{"d_model": 384, "activation": "swiglu", "norm": "rmsnorm", "norm_eps": 1e-05, "rope_fraction": 1.0, "parallel_block": false, "init": "normal", "init_std_up": 0.0255, "optimizer": "soap_variant", "weight_decay": 0.0, "seq_len": 2048, "dataset": "wikipedia_en"}
Each number is 128 + 32 x the weight over its row's rms, rounded and kept within 0 to 255. Layers, rows and columns count from 0. Numbers have three digits each. The size before them is the row's rms in percent of the matrix's.

# layer 7 MLP up, 768x384, rms 0.12, rows 235-242, columns 256-383
101:121182126149153066135131169143104092136142181085154155112130141099109151086099065123088185130113084092120109138076146090094131100144095076119116110138171115125116100120104143107133120098102148148149106124076116139129108116048088168118126124158171074125135089132141141118148011110083117126087114091092165124058148132224144067148157086153198108143103139093146108135136166138119122080165
102:202090101185120132096162140165106144102150119097119143199112127002152089159123092130118124132116127128083090141143146107170168140136097135136134116123101140155152101133120128152135144129144145147134117109090064120113133150171148125142077163118139132075180076126085087132100134117148120179125093141095169180116207123101177157165152088113119127164124143073142174118082141187104175130155
106:109192116104113153134107069139146115140113134124155175128071118057126142144118116118180087151091101136148153133113177152130128136114089135117117140173154116154110147106125158075101156163151099138154078159147087116097123148071169104100124160153103130131160137176054166127155114137094107117140195132115170144129122113123116147153122134073100114149110149025158141112134161095152102154140
100:128101151133090146129113120107119116056113078145104088158152115127137135137155147145118114090113119165133158154085114102104118081056095101161053092096100143125094144097110092085081144174112142165114050141140097178146143082097127096123139111156137101088110159167149121105108190189096173165196118058146156109116174138113115137124107149090105100110159103129121112130117179127176132165150
102:092089078136154122086113159060139153060083111074156152077179135130048109159211175111103107129086178057116124201142121105155130066070157094141170100141164105123149137126125148105170152118159153062159088163164134086099131099138084111087099097128149146144196138144106105131089100130082118144088198103125120191146136186108155127183120185149161148118140076173125132120137146132120119095109
100:128093152128168160118159124149138176118166090121120108162163135108155178127140114147165063168094186132159079099153074089067161142125101123128133160104150111153126115124136115061230111106125124116102108106109129157151154131179119148108120117082114114158164138106068105158116137173114139124133155125110090128127091083143133076067145161098120103125175071060080129129072132112143114145110
096:090127123148104106104147095135106139117143131183122136147120083092128161147113130099093159148048112045102120146146158156176145106174137097148146146169168146135169098131155142092144149158093082145140150124200130136157145063129106115149097113161088159141086106105165144208099110164108151073154108094154148123112145134084112099144012148142093158174165164160124121106152171092099124145083
101:136111094136216076168076137096094039114165129132068107085118129140094145142101144133131139091074145118119118154148096184146114157102137100121150058145175137151187199215123216108120147066076115058084126206137139143116155102113140148104121136098172077167111122092179149126102104175090151120088106090133106132137132083156141084130148138174146143178108154077130128163103081114095166114178
# layer 7 MLP down (transposed), 768x384, rms 0.115, rows 235-241, columns 256-383
100:106110148063172134148100133121112104132097126130135078102134118152082081130147150126135124113176095136140057081169096113169090087173133133082137135164125124086133115110103087178205102138185149088143135103140099152148101157094114146071161068109130171162143143121127199159107119119123149129131152138167161147124140114185107196150091158065149081154111157163090137180134157137163197158123
101:166110090102097116152146109112138162126154118198097106155119111115157142123153170081133126090127142146171062154061164095127154177110100129113136139099130170109112119134143179145147125111149056113159152103196169173162107134118161128123162109171160070102113099145106133134095116147097088139144146066157187117165152098147135170098097119118120136080111118152138122181177139151096138102104
101:127132221088160134153135079083128168156181099114142144116176163164148105138115155098187115143140107059089134123103119157115177140127148126137104084137112106136143131172114153119149102130142147108094177126167152112079177142057062120145113137159092116172134118151080133144152113090165136152147175173094111106193172115156110154122130144085114092158106175106071153079119113174158104169093
100:147123170117178088110120124150102071140122110140125102094216111146121115122168161169119147180118162145139112152059087123128134121074120071111135146144112147111175146124155085129130129112120109119129081129141166125161140131120104152144164122151130149117121117120137153203125108132123141039149088100100113138108182101097125141131075150103142044104143135113116167212206139173145161157148
101:181160131083095153110098138133172149128146149140141199153106055148151098130086150128069117131104150104112179147136077126126083155172169094148068115130125125149045084137148095099127106147100135152158123091081130131091112139191133118105093095088145168154106132139094113177118133160127133082123122117145103079116129136095162168114175123189134164154159066151068108129143121089135118103164
099:088105155116183144136187108125126086090147157105086116084093169106079101178079111171141128124050195137197104157090125133106148141181138169131097159123134086059153136139129092148141151150037136107129079163127087176119064125136104071146138108103089163124133071213141122083144068118101118144104139142169134176115122131076182174133139133080136184056141168145121114139127134119138141143174
102:116139163090127150127121205123107144158101125140107117112160113057145138113177136114129148075148130111101094119099141134167109173199111139145101081174131167085166108180137165100166169173131116142179109104117127145137147144116131156100143223092142152099099155148149134121154143164093091149122222098127101082102086130102098067081118128139142137139163113097134081082088135157095148184074
# layer 7 MLP gate, 768x384, rms 0.115, rows 236-242, columns 256-383
103:136102117123142100081185148089048081095164149144102129107081094104077106125109130094122088125161144117097196153140131092098073096146137110150105061121112115117128124158141134111110094151114138142104111109100208132163126081089078122132118111103130104135130140069117048103170092118111113156168174141062161130172134130131146129120116146112145098119090197179099084138094107106090154163191
104:112095164152112191092134135108169092129145101118173162105193084166167089128120099117104212083183122046183158158127122073077096148115145117151095142110162134118141165136110137109143130126116174096119049172124140102156138110095101108143179098131095090156130093081136161129153119149134108134150117102140094159135117087102103159185168108090120129116072092097160102162180116125082125106108
102:064099112100162137187136143106146170085128140126062135143112134130153166113157134200108080115115164156137103096115088095114213123107128140103157152145162158152129081148131097168099138127116135011130159114050106150141128120106128127175112108149106144085143097133127171138151131110094145113122172089185149136107146102183199091108089117096153143135128131093124162120135104136158163100177
101:154099081079108131111146073134162156165165118179079135181127108063175107134079113108183116104086133158086144114210096083085113110138068098145125153073120159135169134107079169114104126068138098166147130115125119095175096066098121113111182091076171104143161160107095168130115124127098059117151112166103170059146126130063066159098083156130020066133078134193143096179123152082080122143118
102:104156136221095117126153092086095084082161106033111180131134108132145131143135117123115102127125119202144137131085144160081159103121100146086188123147138171067123181138147121127142183121074145140170127127157108052163170100146109070078191127133099167133114128148151121168132113080095179102125105172095096139152149106133112157121142160079130098142058119136188126122163127154104092186085
100:143156143124147106158143065126140171052117114067107146115159121128108130104066189171151085121153145176165119102173130126083154137040155124059102130079096194157148130119074118148115138155171045092091177131179132105150126150186097075175081180107069126147106087093130104146150108128076136126138179133093136134097187146145142130170163106169127146097153131130121180093105145173153150110100
101:135141096169082178088146123138104163115140175130128193096149075125140125130076173158162070115090170117127123119116139091114113091120096082085137163102137212142121096083139073137144087124155119167083109124165137126072169143107152156114085130166073180106099172161169153129110101164130110095172139118214183071106152127101126139136112145200101078177110142063130143123104140160119151075126